Weights of a small transformer language model.
Training: a variant of Muon for these matrices, 131M tokens, 8014 steps.
Each number is 128 + 32 x the weight over its row's rms, rounded and kept within 0 to 255. Layers, rows and columns count from 0. The size above them is the row's rms in percent of the matrix's.

# layer 4 attention key, 128x64, rms 0.175, rows 52-63, columns 0-63
size [ 95 103 122 114 108  89 116 104  94 112  85 101]
[[146 142 129 135 154 134 148 106 134 128 104 113  75 131 103  79 169 177 106 111 122 173 127 101 189 129 123  76 167 138 162 167  77  67  69 106 173 107  95 127 173 182  74 128 125 175 117 152  90 128 117 114 153 158 154 188 142 125 135 135 150 198 116 143]
 [183  89  97 150 114 138 194 133 184  72 121 148  88 167 156 122 123 107 116 152  97 127 143 110 137 100 124 125 139  84 105 117  74  95 142  81 144 129 137 133 193 188 158 138  89  49  75 135 157  98 181 103 122 178 137 101 105 108 135  96 144 153 144 133]
 [ 85 108  87 195 121 166  95  96 160 144 128 155 103  63  54  84 153 113 105  84 109 145 110  92  81 140  91 133  95 163 106 136 123  56 105 154 110 112 174 174 159  94 144 127 158 131 152 153 152 148  94  95 130 101 185 137 114 108 128  88 129 157 111 105]
 [160 137 104 130 183 140 126  81 198  96  98 147  80 172 133 137  83 112 148 127 129 116  40 190 133 128  94 121 130 104 147 113 185 148 146 144 103 130 164 132 132 123 130 141  78  73 151 105 141 147 165 125 113 169  83 128 175  93 147 180 122 169 183 115]
 [103 119 192 155 139  87 119 122 117 106 116 158  68 152  90  93 106 180 141 129 199 100 151  83 148 133 136  97 118 165 158 139 145 143 102 156 173 116 120 136  94 112  49 161 126 106 173 121 110 141 174 162 151  84 132 176 100 136 103 180  78 145 176 100]
 [128 143 154  91  97 164 125 110 127 153  97  80 130 119 133 151 106  86  84  81 105 191  91 141 172 139 129 122 140 179 131  83 152 131 151  79  43 127 132  97 186 118 118  98 130 173 162 141 155 119  61 110  83 138  83 105 100 165 181 150 145 139  92 123]
 [110 105 108 151 152 164  99 217 123  86 150 138 191 127 173 175 136 132 186 160 137 143 170 138  82  86 126 138 113 112 111 145 136 118 127 106 155  92  53 150 121  72 149 125 159 142  92 105 138  92 135 136  66 173 102  98 113 176 130 121 107  87 134  87]
 [110 172 113 153  95 133 158 145 137  86 119 105  71 189 160 135 118  83 111 178 129  79  76 151 145 121 136 137 208 192 128 152 143 112 138 110 115 158 160 173 120 126 120 189 169 133 183 162 145  99 124  58 101 112 123 125 132 105 156 121  97 170 147  92]
 [125 134 132  84  88 109  91 115 106 135 135  95 146  92 114 131 104 148  64 149 107 101 118  81 104 142 103 110  71 128 123 133 136 114 171  82 153  48 106  89 191 118 223 143 105 106 111 131 141 175  88 170 163 126 108 111  73  96 129 135  93 136  96 147]
 [149 138  97 141 178 171 112 178 164 144 137 114 153 194 126 138 150 138 165 155 198 165  98 148 139 202 184  62 143 132 158 133 110 110  80 143 145 187 113 138  97  95 137  79 125 126 117 165  88 110 131 137  90 188 106 157 145 114 108 105 144 125  90 106]
 [ 90 185  82 194 154 104 132  48 139 151 144 141  87 114 161 123 150 147 144 136 152 107 139  78 114 111 182 117  90 134  94 150 138 151 139  89 164 153 165 185  95 142 204 155 137 115 119  87  98 159 132 134 144 117 101  56 138 107 131 116 147 130 173  90]
 [109 103 137  70 134 102 204  98 120 116  98 106 142 143 124  93 161  99 115 109 115 134 163 156 171 144 170 131  93 125 111 155 141 143 151  66 148 133 176 182 194 117 112 107  95 112 108  99 113 113 148 105  83 135  60  61 158 126 158 130 166  60 118 157]]
# layer 4 attention query, 128x64, rms 0.177, rows 53-63, columns 0-63
size [ 98 117  96  88  90 100  97  98  89  85 110]
[[113  84 159 140  87 129 149  98 182 130 122  72  71 181 123 132 147 126 151 164 141 145 103 121 157 113 125 139 145 158  86  86 134 138  96  92 170  76 122 103 132 162 172  81 110  48 109 140 184 102 147 111 114 154  90 114  81 151 141  75 137 117 195 148]
 [104 129 108 170 107 121  72 131 159 165 117 154 114  64  68 134  95 105 149  62 107 147 112 103  82 136 150 164 110 138 140  84 120  63  99 132 135 153 128 182 144  63 110 122 142 146 151 148 140 152 137 118 158 123 222 176 122 160 149 131 114 123  73  98]
 [182 131  74 146 150 143 150  94 203  99 114 127 151 141 137 126 159 189 111 161 157  80  71 228 131 158 110 114 128 147 158 132 134 100 112 156 123 145 147 124 137 100 106 134 122  48 118 152 136 111  85 166 115 164 123  99 127  99 123 185 150 101 150 166]
 [146 100 114 104 118 146 149 120 149  92 167 117 131 136 125  94 176 167 112 103 188  86 163  88 127 152 135 115 129 135 160 140  91  80 126 161 119 158 110 136 143  89  71 163 155 119 136 140  88 167 182 156 144 121 112 160  89 104  74 180  21 156 107 164]
 [145 131 197 141 146 155 107  99 150 151 124 135 107 105 144 162  61  85 118  89 104 190  64 120 195  91 160  69 131 157 149 123 131 109 160 115  69 101 139 178 145 139  88 140 131 182 165 128 175 126  90 130 113  76 130 112 122 119 169 165 153 114 117 105]
 [141 133 133  92 106 162 162 156 179 119 164 174 164 151 140 113 130 115 188 113 132 169 172 158 158 107  96 135 132 115  89 140 114 177 147  97 169  96 105 110 183 112 165 199 127 131  78 100 147 174  98 134  48 162 103 118 157 140 157  85 174 121 122  87]
 [130 125 106 126  76 222 139  99 154 124 113 155 154 105 171 141 145  79  99 143 134  89 123 100 101 131 128 125 187 170 128 102 129 131 140  71 132 155 140 133 118 122 126 197 156 106 171 192 126 140  78 112 133 174  55 111 106 121  87 128 131 198 102 119]
 [100  72  87 144 118 106  92 155 108 164 135  60 126 169 122 119  83 107  80 133 159 125  85 125 112 166 147 159 119 126 150 164 130  96 167 118 108  90  43 116 165 126 233  99 132  91 104 116 139  75 115 142 142 130 113 111 125 105 149 105  70 135 115 132]
 [131 142 137  67 158 170 101 136 190 130 181 138 148  99 140 174 124 135 182 131 128 133 142 143  93 102 153  82 110  85 110 114 128 141 124 127 149 165 143 133 162 142 147 185 130 102 111 158  65 132 125 125 154 173  61 130 191  83  62  90 150 152  99 186]
 [112 138  95 162 153 137  91  88 149 156 118 149 173 122  95 163 150 110 109 129 203  97 157  91 103 193  99 120 112  88  99 162 101 175 139 121  80 157 151 167 129 124 180 154 138  66 130  85 112  92  88 163 137 124 106  89 182 127 123 108  67 160 166 135]
 [ 71 113 150 109 145 149 178  88 104 101  81 130 134 124 144 134 121  98 145 127 138 118 130 148 164 128  93 132 116 141 100 107 165 145 117  90  92 129 165 223 178 129  76 130  99 140 117  83 141 121 187 138 102  82 104  89 156 121 186 113 178  71 192 110]]
# layer 4 attention value, 128x64, rms 0.206, rows 0-12, columns 0-63
size [ 83  95  96  89  85  93 101  98 105  88 112  89  99]
[[ 84  75  96 100 116 141 107 172 142 138 208 109 118 160 151 104 171 141 135 174 151 115 114 110 156 135  75  96 116 144 149 189 131  61 144 174 128 163  97 190 135  94 142 100 139 180 118  92 118 132 105 153 100  92 134 124 128  91 188  64 128 132 129 101]
 [117  84 136 160 133 160 170 157  85 126 204  96 142 157 114 133 105 141 152 117 169 154 136 169 127 147 164 168  96  81 143 152 165 158 144 142  73 117 166 160 107 148  97  88 192 149 130 127 206  65  88 152 175 126 125 117 164 137 143 143 148 177 137 152]
 [128  66 107 129 135 141 121  89  96 144 103 113 101 183  53 112 102 180 145 143 110 116  81  88  76 119  88 150 127 105 102 121  95 122  99 143  99  85  65  78 135 104  93 172 132 114 108 196 182 101 152 137 116 109 172 132 132 150 120 146 163 154  72 143]
 [137 101  43 108  92 122 176 107 166 119 133 148 167 138 144 137 144  87 160 114 116 142 125 165  79 165 139 144 117 108 118 166 128 109 103 146  56 201  81 132 194 121 147 121 177 170 129  86 160 138 119 185 105 169  88 127 124 115  92 104 112 114 109 173]
 [144 128 147  81 130 178 139  77 130  85 117  75 149 134 164 133  71 151 166 105  85  82 112 204 137 109 165 151 114 104 105 178  89 118 113 151 134 149  87 161  76 195 110 145 149 157 132  87 168 135 136  99  97 178 128 122 148 110 169 149 164 134 174 149]
 [152 131 102 178 126 112 110 154 111 135  84 181 117 211 157  58  94 141 122 134 112 138  46 155 152 154 117 162 120 149 174  93 131 169 119  92 108 127 126  93 132 138 117 117 128 142  90 119 111  88 131  73 116 105  40  83 149 112 161 125  95  91 103 128]
 [111 100 109  85 132  83 106 186 104 167  76 190 119 138 148 116 146 107 175 116 138 154 120 115 174  93 130 177 142  86 119  71 140  70 188 133 125 125  61 193 146 117 138 129 115 187 114 137 130 168 124 148  91 113  61 130 126 127 117 110  92 125  94 153]
 [189 157 130  98 120 120 119 105 141 126 102 120  86 112 140  57 160 128  64 121 116 127 150 168 129 166 185 149  99 145 155  91 122 133 171 111 144 110 132 100 166 104 141  96 161 145  95 124 141 158   0  88 107 151 122 155 143 158 129 125 104 156 104 104]
 [113 112 113 133 130  82  69  62 121  95 171 166 202  92 155 136 137 162 185 107 111 135 143 167 145 173 184 100 118 108 158 126 107 191 198 116 155 151 146 130  62 131 126 110 123 135 113 135 129 125  82 166 148 144  93 107 130 143 122  91 172 162 161 148]
 [144  89 105 101 112 183 126 167 145 132 117  89 128 111 167 111  77  76 176 130 157 103 140 101 145 108 121 189 130  71 133  87 145 141 200  76 127  86  84 107 118  64 125 191  91 155 182 124 114 126 112 125 107  89 128 158 165  73 120 149 146 141 141 131]
 [172 143 149 147 129  74  90 161 113 133 126 169 139 126 107  79  46  69 107 157  82 129 150  89 151 136 158 158 158 168 112 152 117 140  79 126 176 132 160  93  93 150  70 140 125 167  95  90 142 166 120 120 125 116 160 133 130  97  99 133 195 117  92  70]
 [118 152 127 207  81 171 141 135 137  51 151 127 139 117 113 156 160 102 164 126 179  96 102 136 146 107 106 101  56 212 114 113 134 146 155 124 133 120 129 138 149 147 145 134 175 117 106 150  74 190 120  77 150 138 168 178 122 126 119 109 138 154 152  75]
 [125 185 119 160  90 193 111 119 146 154 164  98 120 158 117 114 110 206 179  76 146 164 158 130 112 121 106 127  87 165 132  99 123 141 142 106 115  54 129  89 196 116 192 123 133 105 132 106 130 137 155 130  81 166 102 108 139 121 175 146  94  81 153  88]]
# layer 4 attention output (transposed), 128x64, rms 0.132, rows 0-12, columns 0-63
size [ 92  93  97  88  94 100 111  96  92  88 104  94 111]
[[106  86 178 166 108 120 164 127  86 141 181 147 157 105 105 110  86 157 150 174 155 116 140 105 103  91 166 131 109 157 117 159 128 170 126 125  99  78 115 127 172  87 141 100  82 152 154 147 136 182  75  76 160 146  63 107 133  93 109 103 171  71 141  83]
 [149 110 107  85  80 148  87 158 104 129 184 105 138 184  70 103  83 166 166 146 139 146 132 137 208 162 169 127 156 118 117 127 120 123 131 108 125 156  94  80 108  90  60 103 132 177 140 156 142 148 114 135 165 116 154 150 103 120 207 131 156 118 156 178]
 [ 82  90 152 160 152 159 100 157 100 208 132 142 116  94 101 147  90 113 153 114 130  90  46 109  94 136 116 115 140  86 134 108 120 124 143  90 134 155  94  71 151 110 102 149 135 147 114 116 160 128 159  94 120 131 162 103  95 124  56 206 122 141  61  98]
 [129 166 110  99 141 138 110 156 133 106  58 134 124 177 116  70 162 108 132  57 124 125  88 121 147 147 130 109  95 163 138 181  95  95 143 104 121 154 111 159 127 127 135 171 159 136  81 166 115 106 153 146 151 192 152 113 181 217 145  85 130 153 184 148]
 [185 108 140 124  92 198 111  91 107  57 139  95  97 165 107  92  43 133 166 173 157 140 112 193  82 173 148 107 105 136 111 122 129 149 116 151  99 108 205 143 102 132 127 103 147 128 103 175 131 156 115 174 130 163 126 151 122 120 153 146  88 144 140 129]
 [147  91 110  80 177 126 168  89 131 129 104 111 100 134 154 150 184 125 112 181  97 112 148 128 220  81  99 142  63 130 134 166 148 188 138 123 157 132 116 118 164 159 109 119  94  89 110  82 147 137 111 114  79 138 142 177  73 158 102  96 151 123 135  81]
 [141  95 142 126 148 142  54 160 111 154 122 150 103 193  75 154 138 139 117 119 133 146 131 142 172 126  83 214 108 118 133 155 131 103 162 148 143 118 116 130 111  74  71  86 183 133 117  85  88 146  90 186 120 125 159 207  85  94 115 132 137 114 133 132]
 [ 97 143 109 115 146 157 146 167 119 124 103 176  92 124 138 160 158 184 121 151 107 132 112  92 129 171 104 181 123 135 144  97 175 148 122 135 105  98 101  64  77 131 154 148 118 135 126 155 155 138  88 120 164 103  77 120 172 181 182 124  81 188 212 160]
 [213 115 174 108  98  88 151 125 182 135 149 176 121 189 122 109 140 118  70 100  82  87 126 140 146 124 204 143  75 163  99 110 113 112 125 139 148 107 154 106 104 164  83 104 106 108  79 130 162 141 103 113 105 125 101 124 106 142 144 176 197 118 152 144]
 [112 141  87  74  99 141 148 103 149  90 140 142  84 178 114 152 162 149  31 135 164 126 114 136 109 117 212 108 139  83 116 114 186  99  91 121  93 153 137 181 108 136 145 119 153 130 118 120 169 108  82 158  69 171 163 118 113 124 133 172 156 121 131  96]
 [134 120  58 198 104  89 162 141 137 161 149 155 114  95 134 129  64 108 191 108 116 159 110 122  51  96 126 107 129 122 110 143 167 122 136 113 189 138 153 131 121 151  43 115  84  96  69  97 138 105  95 123 135 127 108 167 157 147 118 152 156 120 117 172]
 [138 176  85  97 126 227 124 145 175 156 115 134 133 189 115 104 147 146  95 131 162 140 144 138 132 134 139 140 129 132 136 152 154  87 173 162 155 182 153 147 123 146 157 213 133  85 128  89 105 145 138  50 143 153  92 119  98 137 152 175 168 150 114 158]
 [ 90 130 141 107  90  79 122  88 159 118 128  58 101 138 151 134 147 215  75 131 156 104 141 161 161 137 157 128 155  83 119 123 145 112 167 104  95 163 154  99 111 173 184 171  63 122 134 116 117  63 118 103 109 148 142 156  68 146 109 113 140 144 112 176]]